Part of a small language model's weights: no biases in attention or MLP.
Each number is 500 + 40 x the weight over its row's rms, rounded and kept within 0 to 999. Layers, rows and columns count from 0. Numbers have three digits each. The size before them is the row's rms in percent of the matrix's.

# layer 6 attention key, 512x512, rms 0.0724, rows 100-313, columns 448-511
110:518457525505478512429468508466457516450478407537487456569494475476507474511483525535517521531493481505550565471503503474516497564524495486488525509532444457541443523430465470555512490478480497
111:485446444507509537527537534525462507544473486427504500480414524458564457506636485586520448531520497538547471499509445539508490520485481490500520431445433493454509501523449549604514443479508539
114:570463509506470536524445547453538521491511470571490470495466489525507427491467494468498541529458539516516470441548507492491476466507425482439575546448503480481468472475480531571436482514567470
117:467473558571543473526510508481553418511455467521476519487519500419449449515535509484524480477535486457503470473581520496542532510515533511506503462464553531529496512519515577518478466471444493
119:471483388512477469576475552506554530490526519564487530465473436552489486545561512478522502546511523506502459518506504574494477496453516483507592511498574494476527600503471466537486514524506485
125:495497454470477532508439567498523480522474569510400476486435464537503522512497476501461546485544467518536489489463442504449503547466492493491452519574552473617538512497495504495527501448530557
122:436444530588464482516544534481527558554454510432456567542467506467441546541541514504466519507448471492548504467491508539501536503495509513435480495541487474429518532530533481545435515491460555
115:426483508521531460543525540556467440460482523521475468462517544451497498490461567539467498443540507504563451528422455465468519507522508499508478458518511524502544494545527485471496484461532542
128:518473472504455502498496478489479479463548555500452530522534566487568496546531442463506483486502427529534550504532442508604506508575482520480543570555476571454415520436442565531526543507556483
115:547495541473552419591462504562548459499529519537481564488561513463519479496451533473492493554478498523499569477544591524514509457503516478471507474447511492444473551562459510506533514476480485
119:480528394463479547528510476454477580508498527488513451462426451509517509524499499544494535523479534497545480509513468494484502533518478530532501443529448484511604443438539462552500470519569450
115:546504489447507438507529502542450499457519445452463589511494475468423583493588524482501529520496518529533485479472475618471531482477621476493513503498500549456519569529490557519519457471453495
112:538485529441488539526493533500497535501449459515530505558484493498434528578493450504524557597485442492569481501487467497480540547486503481510437465515511473364553433457503523569539511466496497
124:540597484504501454459501453463509544539477500454469539522569522494450499438518445490511448465500481481421478425500441520487529488411492475513482468460560462498500517450496533369543486545518471
117:511469558473535515506522518457500533441463481473497446547521521467517531504462496494526504409532518457517514428484511435499497533446501488513517596543546548512529562606525453432541522519551514
113:550531516508511408486490495483512458487469513430489573514560509468468516545453426589522573530548518542466576500554543535535452503561448486479538550492574502479486604452536455454511533516472526
116:553575452493497497509532459456462496506527564520398424475565458523491511496478473504544442458493595475507522458483492605518531509483453498521484461434534469440508522465470488465537510498500513
117:490515420557544506543476517435523499502447539459453530491456572485486449502582488493536489476513429512476473574565500453500547500468477455562495464429564487521490538517505562564480500523508454
121:462551447542490487559485538520548480508478521541547448434519557454526485471549465546508528503562470499445476513492503538517511463488588466533521478489462527482473360484513416504539534580521417
109:490421551485547485470533492464501496496631530455499579526477516476571503491484526525460497454423479540532543512542550511516492560569515504467534585546453536552510531579532546560519485451517470
121:500558578466526472516482504497534512520573461480500548499619511547500537411505477518499479519475535536413530449456454497530469442505468529448473559486444503458518455537446529510503507570473515
104:490552460519457523502509528504499474468440505587495455445486450527473511544495522508480572481557523525543479483505448506488535513472444524524484473450480459462550469474492467521509476557556439
109:508523494478476512522471493488451519435528476492516486458494489581518457497535508517486492482551546512496476512496574501443483476518516516475514500526458508415530578465453460541513523486443459
107:526506502670504509509480504539558506510418501512469541483530472503497462478490491532458438477469489448463539416517459475556535468518442443532446536480533470515501411491514468480480467471536572
103:456468492534516425500480493557545497451484489459445502511539538470456482402473448569499453466507509520506524518433591549513507469487488526500529507461570547467463451555484540487483467416437519
114:549480453482515540437518477408535484511429503464508448498505523517531509519542566456514457492524503555451532615483533459480514461445516461493453467519565515568496518471478460513474478480468565
113:508496480434488524495557499533491538482450492437425519450483483489504546553529490476494538545542527490496487496481460546409453470533507487487488450506549534518444509521487483559518507490504526
100:519473513567453502446500486487460514489398469438555503495480496438544527441495528503548539473485519497523483492527461503515484507454516485486491527490512501581520457458501491434448498573519434
067:552529443454521558507487513495491446493545533535510486477526500516483488587477543536498542537492501479500535506490483497505471517517493511500511519442453457513552508484492505533510486492497477
072:492435540480419574421546524521529486531588502459507450554448526402544485436468487463509491523493473485498533575489488489547537467494557421488561465430430534481475489497487462411473483491481519
074:545513594586485465468469429474572556544415513519541522514430522443501522529470510545532589501497457460577567486519469468469518526424475524565521441513522563546462525498494554446511539478463497
075:524526474524511499548420565531458449458495486485464510547400488494481454480516399467433455503522509516530523510639535552443494511504500469446532490395501505536517464364597511491499505488438528
084:526479450552477543568539449424524533464510422544490506591529523518518500497536531481483517536537574461490508486463447486529511552549463519452456471450492516518481495520514533456525522502436516
082:460538420513429532554470488496434504523482446463495503499407455468458484431487459493449521513518431474474485527606500542473495548615545521469548419484532521485507459457506415532533554523504533
094:426536454436473463472523452501551428475540474481521489448424487490531518463455506499527533486508562444494513555471535513476559516560503493538519509487519546549497546470445553455478502542485531
111:560541498424548586512465507451470569486513584519488559526585493519483518582516477498528476454481562531447498469498522470432504519439474493449492555502507493415511497574469517484527472465519487
106:545553440470514522603487472437516524474477462521493484590523533518541500555499524509517515506578555503457474506526499469389492540516436532458483549562568425537513463562474530478548551509500502
110:499474534521535489504553537525503481454448544505497540362553484560485492573558511558563501494567461562529489543498398568546459461462552467426517483447468517463529476437502476537532457542521518
124:507532455449479491486503548543489521483524610569550531461578576533534515447464558543477526482493460523441456537522489528478511411506517516484495539429500525471469455475545558511517472459493394
109:474452488517459486506483563531462500513478506479480466460535514498503608523525548534490564515498510479497497576490477483502518469445484440479503501530471500510494468427539435499573485536464543
133:537497493411523386431495465470525494519530372469458477411519521505523466542534473480471400491483496567533529504606480551485495432444473518501596477470496514581493484505473518461554537493510530
127:520562554623468464466428480496511517506532578522516491435506526517512509525450533519433502492495499426510479581430407477495493507399480501516492458483452525580402458490479522494511477492557493
132:448454496491424466530460505539505450454483487479490558448501501534530482492462475423460422537492486555478506534522457514423503475581490493492513517549502489510544532462508548561597521520472477
131:476614519467469444532484488474528491491492385494461519501516530513486495541509581474492504516491572553494486552514562457523510526512517428469554404537473530400515535525514550538578453482555508
074:575541553480485547524421454427538454543433499488465435445463460486511447500493537531537501479490525473470471482481465442503544485464505505574534478550536510413453487497489525499538467505532528
074:457485510512483471484487538526495482426511551535522538489565612477513499504484455525574530510528630530494449468537519509490497528467486462528474517515531473497467502574496478476539498492494478
076:466419542500548431511512432473486464467537515443462512554502498514462527475479444448517530479516473538506495497456452462503553506510473572499467492459498542441502458564513512494566502491546491
079:460581549477477456447472555532467517481466532484551495476506516485434515477519485524573591477435483494573459500494524471463503466485503495557513474488496500540549544482430485544450458492495460
076:551493547523502542516490513501497467464445575510459450484472538516465491453492494590439520503553457497510541450535558483483469496475525440474530502468566534490546515458535491474527562449477497
090:480483554485525453441478534554500450517418509463530497486477540522486496489487471466554484534499497521566505502482503543504500485479530515501487498545418536440535496510482522546478495529520513
092:511507551480484525556526471483511443496528460519506543532516509492501424512515492392481479543453564494486527476506480481514474521480422529464517473538522441594495485552492514480426511510469503
083:512493416524448516517503408455560404574488440446506476480399487480479505524497493456470504518498503510488448569573542521459516599560422526492536411545549486538509583468476471479522544552511476
065:515454475563505476488413458465502484511478511534522471581438472494401489481448540446483508534567491531498510496503512507514485471471445545496506415483495467583518538504556476526541458515533464
067:502517530489487449502565541547493522461527478476440518455543474532555555446558491542562558491457429452510495568508512505509554512490518501502475509474506567484479537511475549464494505489504493
075:468480495467526476484459527511504532548521522503486507547459456524512509478482485532465437557486504546542457476468518488448479570565534493476512457490522521430523452593472496544447507540402472
127:496532459563509440434463457501480461564474557410497489506525453498512483473492526490443514518556523558513491504493576464533485447557500464525476506487519533511484450474407533467517457499457459
131:459539468523458535538490491581507535502493531407490483429488442501491524563464514523465438496586580504527445549544489505526500498488545532537497447447464493473495448531525464518536488510437504
130:438504460448475470474498475503518464557543506548484437477498476452479533553468553559512552476502480499519515479477466532460520511463427436537510547503577441537487536545518458489549516492529523
128:463461504437508458604441479484508452468495541524563457467513453533490459515458554507523485502499477490470454518498477425475564519465540501464550541528517503488464570497511436553513475469527452
137:506466492515541367472508449461476484496570496556523502548527484466495492501526577507497497456499543541515510501541523556459487481486542479537525470521416463527430506499565513511478473493515470
110:495493472521450510454519538536496557473504523510481523398476487494523559509480507566521461497529462544450512526573500550477525506458475496459475531486452500571544545539511492403540491506511471
131:515464583464540475563534573507476438541460513468522494555497501479461451500480483520477550461457498548503533550483436520539530454522524484491560389497504487507472444515464524447547534520496507
111:466542506540562490555509578548530534543501448536529472583407564517549490530470559503509446419483499499459503550490503513475522465453529517497533441526497464522516510465483502479481451501449451
134:503500524512484521490477472473486529504530539456484474550507478468528519475522482463534542494538498486514527492460599506473475495577514460505421486503424526462492489502571546410543446524468499
119:523530456522457526538520459367584479537464473434459498558464422510527514503507522499491568503487472475488465505482483470472434489516500536484581543526499455491493529417522463445492518519466553
127:519394505493461502543536522426471493535466458497489508439518510445537537536528492440454529523540584470485550504511503431541488507526503521482499527525544524488469437569521529465578482533491532
132:546515425518542514510454496416499496492457528523557506486509397540556429467502540469475442540545497507507424474483494459476543479545540470512531483551422478498550438518561510527432529504460517
133:515380443542499446432479467494451475497521496519535511450479509475500498455519505496537441490527498506508455486512516476455496473536460436516543529468488471463465572478510503455487562481463462
128:578432514420406491467554474437479507528427500491533577510513470490421507489504577553454551496523487519591436496456517512462516502544497509510482410460540559418456395448547506385459479425492496
133:504484487584465489482463504479453486461547518466413572473474480451541500476499455506565562535553454466462496547550547546440515538448507537452520548542573506476521457431476438590525445477516513
124:457518560457509471457490498516452502553490515489515469562475490466506511500439501522527490444424538370521544448505456476459497506453547502489531391514487531623448495545456522498507504558551504
132:541450543540473534478468520581516510443489436500459455516431495498466508510464498586413500514513490516523531399469478516449534500445450478465483491472453456426537523564492541446493515565485533
137:424481453463488436566517518452418492495530503508443528426461524495487457522524549505443603560435470511529529507491514427525489488518561491464482445464504475438483523495525438481576521510592487
132:588433483507429441545489480483473596538477487450440429494365522449505490473529505435519409483516405507474451566509498534509523472497525446491533479567462474437488505462525505395453522497521534
134:489472545509504514504485528535460491448481583519446495532505498509448453506560510534580491470528575554530602477505629500543520508533518543457534530493477498556458463519542475571420505484493505
115:531526438472503465449479466506551473552505552522518446572493505535518467460493540474534517543478541459508435496522520456549484522513544590498500441449509495507448517531461498430513510505510509
135:508486512521475489523512537536460522483532480521455526522492458495458502461513390455512543471538507433467474506466536485425489547514511577509499498515532516588499512548569594516423452471531476
121:447511433479466526530495537537472569472545492524468559475516534488525493442505522518503564460487476483459566464452509537501475538521527498546531465533484529511560546476480561514497511522551484
140:383505557509488526471464496540448488437541437563440506516452475570497500492541492520558494469493481459491502517547464489489495492465468516473503510507551529578443442525509467488547492496428509
134:544536435503427506516467494529516514479505497561497489545509469516490470481522555546507477534439460530547515443509435502552485468441508495518460488522432520472533485517563400440507440476523516
131:424469517458501517495485510530529545558480457490595497433525475460495472481519468474461526537464456496507505470510489551560529485490535532383524492514499394518525473517498593454584533476444521
138:432494487570491472511525485564500574520510544453512544477413490514448514498473471546517405496482492494545497500536479520449491544462526491421498410481534514416426461524494384525513510495530423
128:476488479480469494476543537487513506515515501430502511404497421481495520501438530545538562491529536467454509508540450570575486435544375567527554518470488512478550530479558457457494487530487484
109:416452501467511536527553506495523458447456580533577476425567610459494546532468509515509528524553473532531472455454484470507463451525545552509476507539560507515473545461488528494547505494517471
131:583506476465537479526425559541481523433476505564478477585511481495545485503465511484514511485501437537473509487533555497496494490506510505504499565471474520413411465531449438424454532485477530
108:493519402558468514436485487507497526503491442558480509518498492569491553425432501468453540507472499488420487486553434510568509442570456575519465508500501507433529423485527489567532539475583526
122:504466449511538462498556510474451525481506589471541494529481478511524520531535527458504458539545543481468516543535512559474523540477413517479400523511540469472521524511525534544479489520512506
137:543491473452467494447491497410442548464478507418572471480562527440545503458512506568462497506498502485506535540439512496446477554565536507518547468499479555485480528470522547560544471495501487
117:488545483464501503466490531563524523568430525521477535582505446436530498430473484455487482480454443440510548452556496508498535522494536508463501500584548567592536427537463520479452525532489466
131:465479523565506494506495533466454523494475579566543515509516459531404523467561569455485486505529407429552490519517499531511525518505480439482449509458492434513506429475564477507487488508493458
130:575500431489537533526458500488492560547489522467478455416490487513506522494550465454490564479427534460475502458492502544505451519486440483476485470454523446463515418486540533572531504467526490
131:580442522448459552509483509464499432464518492517528465471556542482540514508517520528570542544504503469507480539567564527471473491546535481479486502492416513547557472437492558631570523507555438
111:616518514529468519605442555500477537493449533522463516471540419546441482454488471487504498509493474523473506489440422456547566444493457540535551502498459536447475484469495464501474542611530513
098:494558458505520442543475556495466500503401534506448540544588492503469511442478532474476629593502496510483473571515495475476514454531510514513509514461546537488420529509489529529502503481431506
092:462517514514501530545427561478545511488461475528466550466578446477473553458526453505501557482478422502502491519429496437489462476473466553556469527463516500562488489592504527500514511555468514
095:555501419599486544573472570520506508507466455506484538547496451564479552507513557492506573495486496499456485488480514466448510440508514506522477536476475468561469446563512538472531525516398511
080:472515489454519478472486519547515523514528498557451449518515480603519522544499475568516552483546521550463444471448466442543481496436467445531521562500537459537468507500550499559474483449531486
094:543469487586492509519526536424469448442495479479510521579534481539474467502516463490455473489514470507494568532490539534478543516477438495501511400484514500506463441467493476473541531516471510
106:527448491549455537528511499514484465459511475431515477510581494485519485497511490463477479467520518519507470495525539467443496509471478463558534487488486564502493410545571561458471516522501508
088:525510523564511464532482508423498452491500473494504485532520464477420550474492502521441398493458455534550523460549511455455500517507457499530486451482444557515518523508465478443519485498530514
063:515509538497502445515515471508523535422563508484503532495524484523550492475473473492547519467524466468523471502503530536450497492418492538446546467505521525448619521500482536500462484527452449
065:488502498543541492497487486470441490536436483464485526553533553487465508527519537534478496564504547529525553528502471583444507486559494503478499511516522439503488510517554456490537539560516566
074:436514464529474493508521527524505467536472513509530506439540505519508474499517519527497492494476467497563540503537419483549512512540496480493408507500431497550467524515541481426550516515516521
110:504485450495469483518477453517410511525406521491466524540499494460487537528498524478499530538454501476510499485487485497561535505575525485512486500477476462503509535512483505577509546524550620
090:455534524472493458489499476497461561504500493563485518496520535433507455502467494547507458496545480455536524499520523556505533491566493526478537504528421457553440530508436500514519558520502604
101:483507493476461476495512437499502523508481579496513520505486477534541494482485497515464549466514450445531478566504480507501499555475430404444528441536475489455474470500423553501434502497541497
104:506482515500482431556511495540459550515523495484534490459524496554540541494517530458455582549505554535566488482467442496456471456514536461497507508506496504453514511529454513413552463526471518
102:511517476538512523386457396546426474485447507519491447416491461453497546571516583490488471514534481447462535584506471477502529489547537544459441445515465549534486503459502430461464494513499498
118:467484445487563506434517492477450538520396560490478500460535531487489453457513461543521527507466430596542537538475492491580560479550459542489437456475539474522519515596476489537455484472490492
088:472499478460475525490492470534520484450538529516495488454487430466504549423534455504432489498466476536510546517462522454547523495504482544529465515490534484542517499527527513499584486582471513
079:550504487536478458511518480478489530473527504499583451529501483472401530532519496575566469426440447535609512472496477500501484494493468566521480506476532500443554483558498451459486470502432530
074:500456507488535446522573529433514513449483535500529520518547551461426494489496513529472476464472522472607511511525497497522587490470482556504485485431539528484547483449482480561457475464476495
079:502508473544484500541514537438499476487483513514570533558531504513457486518498526503440459488457494513493544590481461511517535536523431516482498458464554562505486441542455445545508559504499558
060:519432494560525523582540568443454478509459490440446508505489506441492491566521514476498486527481517517490485472486548525521493480577515506500492486412484506548514457433534568478485506482543522
097:474481488557514499515453439469535512512474422472512470502455513500494465514536557487517486530510541485484531510535521456511483483527488530417458501485481481500508545512459464531452562446559478
082:483460481500524467529544486461463520517460440516481480526456466532537463582497471543532424565523548497461469491519511522434523465555516468497482460481505444460469489458516482567482511450488516
114:527569483574466517523466526515465481530369435437556519502447514535488456520528507512459517509468460535494522547518465418536540553467477523520550489482506528481487424462547458461547499498503497
096:467516529420466462488557462503480475435573587518537555486523535477563518494473524445482528491452474525479496508461455532426396515494514508452504531485503513495538504438468523483440515480423524
117:499436490486485494472512465465538538462583496488432511450440528620517545532525593481563533442521522538479520546464456552417475484493524522463531499493519542514462421501529528463506429489481471
076:545493530448486547475517520559530411527511487542484532446591558455511491440479554531416597505610453492507524514461462488517514483387510532481482505488560495521468478538568393506576512483526428
108:519441528514468472437474556538438555540566494569459530518472494454460607504557432484486456516499510499466525443501451465537485516570459498504549515501432484456538505539514523437561492471517450
106:502458496495534504461435492480513505510503470497539481428425419487471451510487534472503494490500546561543487497560465525482527521539507455498553455474559519583444523545527492516441493512541439
102:544493559474527507550416585479531465588523453503500455484578455477533437495579499481496521482435441462469506550509539509481482494479505477485517479514500562492464472508469521513535465540533473
101:552556522541510551415526496518474576467503518474583510549471541449472534529514591545471515469482493450421494556518520553489502481496442492477504460519462508519535498492480603535521570438490471
106:492489456534525523577461460501539466480535583461483537456490457494543577545452435509537446569461551510504467484499474471522472507468525465540511585541428511494528451509458558483480510509494462
105:514568485495520577484478538482528505477434506534475519518481498524517536530500522568492537484528470495503515516494605543500479482442504504542489558410504626521448534472503524445507502496598476
102:447590523471476533461483584537561528525463457496456558509517470562508489528521485538423493464482521582436455548473437441448475525502452465576493484491539522478522597472508507487592513474554508
101:456489523501444499517510395511474438507550530487525560575473538494529434486453481510517560476513504492508434450441488503501506524476483461498540491466502460511505546482508503556587522471473485
107:491559480478438458539518566537537552519576567559563458501515497495435493510535492526478482443547559475477496524470440460472611491508465586516499511500558499549480458485534473526501507410466476
109:481471467487475472428505510476558562484485443532475498455374546568524471466552486450500538495459563527491537466536542482545518550482447490538529552468506525486545485458560474507409531470545497
108:520501477463511539434545547459540496475518521495542514483524460433510536557520502556475456454501450512521524572533508529485558487487458507457515479481596537454455516552487460476568462404487485
101:511482543532526507503502530445465493475515494532576471547512497500469558509504440535515497499523558511467479491475495463469473557425449483506419536454504508470411457446466497527478539479517419
105:466501480469457488432586476495495488443481476513457527497494523497504519467473536505481533527559438467454518469473476494455575524444465550465506493499531497512521541554580447491490494445530493
103:472474484466448443493497480534547535498567448480546545517530514453487503507513514456504434393526477492490456432534486530486417560494451469521488501509446509451581578436477536534457460442504531
109:513483457532491544471450548464532499476507485495462461522491495543457543474431463508508539482499492504454499445540484466514525495496513511549497527465524488497554595460472518510481509444491529
106:492555482523500498497455463520482436458471522439536583486553499439510466521511563542467575480559513517498433485509510486425489462490475469487442460491516540572469538547491571541505574510461517
108:506457474520450475522500442525468476521545554574444478503391573477553543545495483478506449499471484493512455418446412476533474491521541499531473533482481480479485482524586551471480535501490513
104:528478508417499430568418458555553474523501502539471482407492457468486457494480508497486473496488478527541464534479523501522489570493488520403470510500463551471525557485494480495507573519528481
106:483471489551512535417489500541455428511505451485537486546562482541535513485525436496500583460488488475506514506534483545544522450517464478522453464498501534515507470519491582518492506529466494
103:511469558482445530394474490473433502486519538521472467521469536589522497548540510446415546486486442423543467448503493478477506536487515512486512489516505512450534394524558434365532508548467488
104:404526525462457489470440504500509527560482502396591455543493521511562466514521503489518452504483509514492477533504484528505488579525511502500485526474509451463585497437480401485512472470498503
094:571553505535493473511426462481521481499501497541495483498535469514518477484531502457461554532545594444516547442501463487530502544571532499479564450502578485507496491423537477584500557542573598
105:518422514520550561465536526497516505537542510480534491514486467533551453509490467435531477534500557468457516479505519504542581463490516483533584466393491514521523540476436544502482534521529504
098:503423521467467571494563487504394537420511503469586542488544534449539525501496511486437568438489466462471506518542545493505593458523468504496479559502492470521544522507489489552453498501503510
104:470476480501554500495522438523417482578442477409480508474549522519512557453450562489561481482507449490549568499481430482466458484503518568454499504509515440511548521587489523440511478568551563
108:465463430530549510539501539604469547522525484500509501463559520485516544453452501551543494501501440467540488479505489504503553528495487492506469487464496611529483490495463470512503506530475503
106:513508460534570520582566515450549536425484525524433472548486476521482498578528526479469564465502512517500558502399512504487537500434440460551481490482556532528496540448445489589500406539468520
107:495457552572505484515471478469557540526510524436525555533488536472489523524497563472474505514543502496532470456446488545462467497470513494516519501451533552538517523495450424470536465523546494
107:431506479438571529461530488502496503484458473471494483535490505453476617532467519568552483514518457581465489501482544484475470408512521521525401483457434498550456531531498502494559561463472529
106:546402528515495442545460444542438474513490522584448510470477548510502497480518483430511565508524474496537530468507477439533509476484548495489532502485454502526457503557506524518509510473507478
105:549540531478489504491476480477450435470500558514516500498481551516509521458569482495515559564546483403476476542503491540513492483544457585491464535534562530514508469419445427465486483548456499
104:495529512557503512438493477523493514478565528508505505551407517542552490489493478532489419490457489523499457423518483548543504477438586572543518483545493494447444437582498559496423482504483519
103:494515522503601521499486564490501476528480489400518458487492446540460468517466586491563500512511518445524478494539496554502521432451531490528538487510513469504538438537478463492535442437499478
105:494613487499479521499524425513549518553495558386533459527523453530476454477529602479514571564541502436518516574488448542512510531509515526448481524515519479485500497535461464513441522519482470
103:492420494473496513586523469479527474423443482499470516506489623483452429482465454495486455525520536596515547515488524461459520424501540481554511475553512524452485506517499516473487489464485499
102:516398498563539506556537517501472489474544493597463450434512591448524510495472472494550389451493481500525453451429531488477561445439501466518420473468496474499498471601524582498483479530488492
056:462535486481456507576539461504530480507520493539543506554399446513487517539467480589410438471531475459443475460519515522515598538488470582511447491461539476484522483531590493540478490492503587
054:564498496512407504470499510494414499517546511440471452514522485534439453524497499505502503493563515461559539453509514533542540518471490519572497445492575385487463492469503502531498527524467461
047:562478516582506553477485508457448486475543503488475441534546522489474498543476500539528518525477495499545565419496515529524586547474492563610502428483517368477540559465503561473544525495452461
073:417564518521472487551486475461537489531526490565533497495542469460492434503524464581437410501548509471478483503508520432493535473503502449529501522483472463512481471511469464459496534477537491
053:503441574557488544485553541422423494491606508469485459543532507565488456498492529511500527495527538452549464516464470470582512528404513514558463434469552430530477515491502566509537482506513445
064:404501500559511475526486511533572564511538439541487505571408494500521497604461469512545425499507514558456460497438521472497488503535514497475507536517429513493485479475543501518507527494515395
059:466475512534458502506455552527536483499447453459485544510533521525568522515508551520433481491493505488457442468437495445438583537413481586466482408526485521512525498537514572503500459501521522
048:553490531428528533480481517491522444480558419504460524513408475451511545574491535490528448418426452572517485452530453532545514482487486505511536599545454538503507460535521481471500515514517512
081:536445442497497510515481555517495497487477408508529453489470550479542506489457492527443394541480529544422436483490445516514414504582463547477544599587535546505456495498476447542492474482462468
080:535543451500499435544524524537523487510493489559455432500492453538435518461495451484503494454502432500505569514497559447516481522491474479458514518480522483536537493513501469575465506525437540
110:464540467480559470464487454450544509478472511494526528420498533494567455491549500510452471559519537441470403512511473499503468470503502428362532429479530535525465473486497453524488479553522420
047:387568531425532470538537552510552488502479523519517530476482598477536504438534488535510465470433424495445496496495454482472456471502582463450461593492437579517487443537530468489434507495461493
067:420572528524588448551514466477504551472438489514514521492460544474579523427495548526491499534489569566432415524515475476521498459503506477438509497473487575602537470526501504508428460508493425
084:516506469492455501472514478496501461442535469477506536499455512555460507488477497423556555550419493514486546492492527514507447547552488504523534555506435470523486531475532555552480557555488517
084:488476483506533468512468505511550490484561533536491527441573522512497472451529450497501503534467437503494551519517484514473483520521501502516500512611532503502570541498475511529476539472543499
080:542511482616443489470574552449463452515477516453503448534462523418449552436438519462484469489486450546509498499496428456516435497505479449531555580480525513577579593500475504507486460552534469
090:431462506475551458525509491486520512461429516561484516471461522497591491421553509509496465582510485460452437527537474500480444459495534446439487476509469606529519462521503478497466432507490489
067:524541497509487514497516427462477427472499562536495573468446440471515459528448430601440454550472543510470518467579486495505544538539485480516452498461532568517470517537528537543464529495520582
069:488509546415471498528557400538509484493466607515576514460474482477618531439444454525504444508529544497507454465543522551514482447539462497468455540425457546508478441516512472482498523482535509
048:416469460425538491562459443534585531496455499523510550445471500479550497464492516468516540482505475513423430517488484432445416501534488470444500544588492572502541471514509434497445460506458522
054:438493563543526523528498572440480503459568441506489528521469480453497472500476495438504525482508512457536540464648476520483508500514533494593543553516558533441538476461505484495526498483528532
093:462482479554510497531523491551502523504491432523515503541521510498532461493505505565508514498472461490417516470448495442468537489561548542492511515525520519481505508565528520469456542463559528
099:556439500521502534448460484516457514507461523430507487469530534506475473527458469453513519560544508476583532531463532495510470492478521479453521479521507449507472512460562551499594498565449361
095:469439488451557538538507510547556535472440462560497541500499456526508523538536570510473513472488461464477519484507442410535501546545529515543546571535457579489539454533521450495556471473501599
090:511475499492553450474508521494526523495493521526512520555480404535468428481558494466473503468468475488486530461608472483485493461518479529475500522568495502350571537521549449535499464490499573
080:466511516516516579537486489508550441541495469507493505471480514450500553488528537439478499467489478481454477503556538547474490518500450495487502456476505525441525475504590512585502427519442514
036:561472458558502463420509512490555498492501466508483485448546468498576457461486456490462415496539538521585539528501484528508483517465475511465464379504575397461498561503467520507501420487493494
108:432481487540525481521479480427579488487446472593521513520520573436555526410524532501435410520528511518525427503510502494438495460515491460449442486506559520474525461552445494487496451463505467
093:433474597504526495480484473523482498477438494582491518626500475514537499486502491450517509546481564486558477464556485465489479496450479502484531447495508523507509477632490576563468444504532494
081:509604484518514477495503499445545442449443517523506457500508475545506502549500533453480501525486549474506496537471440584547448521522493522553561551490497548486405577557490462570414531517498526
080:487549493455499460566492463521460502482477518501459549473514568467511446466501520477517461500504506518452473419457514417479461556512481443564510535550481517443464536450496490530533519476502561
084:468521530527446468462528499504482543446544589513517438481403516496509457482490456539458498496496542533501478548519570526434499510562524573505458495423496567436457511560501555543518528489534506
082:547456445525445514469564498568476471438480416558504497475526596456518475472451466431485486447500529556487502509538504539583555492501514488490460512488517487477477511542461421511578445463487458
080:491517489530425553542508524525517512520519531508501495472387424487418476474473471533525438433523471502521487461522468468457448506477567519526516522484569514412506526487541529484504458515406536
087:493478597576394514451447511511541438477527524514504440524522520506476563524543493502436467550510502431495517519451486505468534491477566513529468424530487495495500540475471527413432529462544485
084:470509523574487516495439503460504552495520522562548469474576497493467523570503486509534554523486510467508502420509513480567542463509540513530534513490535506472494482572567528495574507511454484
082:450575518489578479516464531464512536531521461512548490481455409482550499522537462457538449518521565476517575569489563473457466540478468532486540500445488553494507543497551549435472526531474407
080:508488535474440454479508543517637494500457465460517487451485560513528524513539414458506454586490428465438514560472478499475450458523535447515431508477444534498479470530541429504543502503507511
087:496481541447495535462488432595457475536485531528452470567533582511499541493528486490512479573460481503490550509469544370458422511538535516535564468484502535578517537480512516484485460485452434
082:440441485503451500533458487441480471456540531414459538510442476483454477470511483491467471433539554458475537461490513513477494541521483472499462510519540484458534577499562466477536496524507496
084:496437529541506554546500505561483449500487466539496514478495423475507500423509554531455457536482473489557495387502502498464470511518543450506550485521470494449551514562550535547459481530439513
081:409436482475497458464463512503536570499479499543501528517543462477520537481507457471525524459501519513531484445466452514536468549591552505505503540572494482482516472518491487480473521486563533
082:532535525546417481494501470475471460464534464514463491489599461477449540520471562460529473482503508441512449555526495439570513533538402502480449551488482431415453510564483521506488502510571535
087:474388525410562436467504492510457503537400492527490545487505482558560460519528519487629517491516556501437459462545454458432503463450499466511525488578461522481518459497502502487476545437508505
081:445560460465500510469483522475579564520545501566477506450486584443473510501418508513525496466432427521522502486487555523483498499543424478495591516526415528456512475501485499475444492457562504
078:531461522478442452499484557491474498544459525511496502511465492529483468542502505463461564564482520502534444523509513519532487517450491481492499460506460522530507457536455566494588456518434532
084:511457556484454482470449575532581406543445495560507513538542490534508573541538495513496514512490489516540446550536457444466553484439411524488501468491508484480520461530514528502505510476503523
085:490553517530535487506558531515471530519455531543506556547437552443546489475526513494534506492526510497537459494510525466451512420564464487512528451515449550568509518496472491479469459435516553
082:513473453514546517442519558507601465504522456512536508449520525529485454500515553423401471552523417485521433487563521496455458488554497491482468462516470523577463420472462523418453510454445462
084:479593465562475511488460476441445490474552489548536500532475485516512484551497481556535498491568523574470505492460536522539501496467585482523512539467520488474532471463445441500453483507475436
083:509420479508494472511544440547479539504481564395493499509488503509544463467525489477531571491539501480531516487529518438529508483467479523461460566500516456485488489490438463443514405404459488
080:552492552515513530502517515480478528523528459526449491580557508575505525491492532478557579489522479484484568490458551472499511523514494489608525501471547407538506498483476549507571567447562431
083:538504541580581407506467497412513519494517530506490539506517467532553471485493487446521465538588524489511490528511534486499503468522495445442454562511496561499505527549523545443496486546545449
084:494506530476440424495553533445495562514478451480451545566516491485493572489527474546550564473491469563531524486571541505528507529491564495489492484529583414602560482468500545499439548529594460
085:547430493495465568516524499578538414531427481546437483488462445492496541480470440503460558488494467515502516498567427511506462535469481605490521498459535501450443523489490525585541460453390426
082:479474536497535465493514495559529459436501477491432525550477506543540468505504516499532601506492515548508546412484415445512524517492474508473465507597505521443546519458532504522523468498533441
083:453425484544478456475492476523493547465446482489413547455522502471533568473477544533486491537518489549504512560495450438421515491522489500431500445474514501543532498551554491401513521511539504
085:571539457501526540548542500500455569544488533441516529455446517462479488538495461541537501436496546483548458470491478499514488513462539567497540533401448508483508492510573477549497519505538595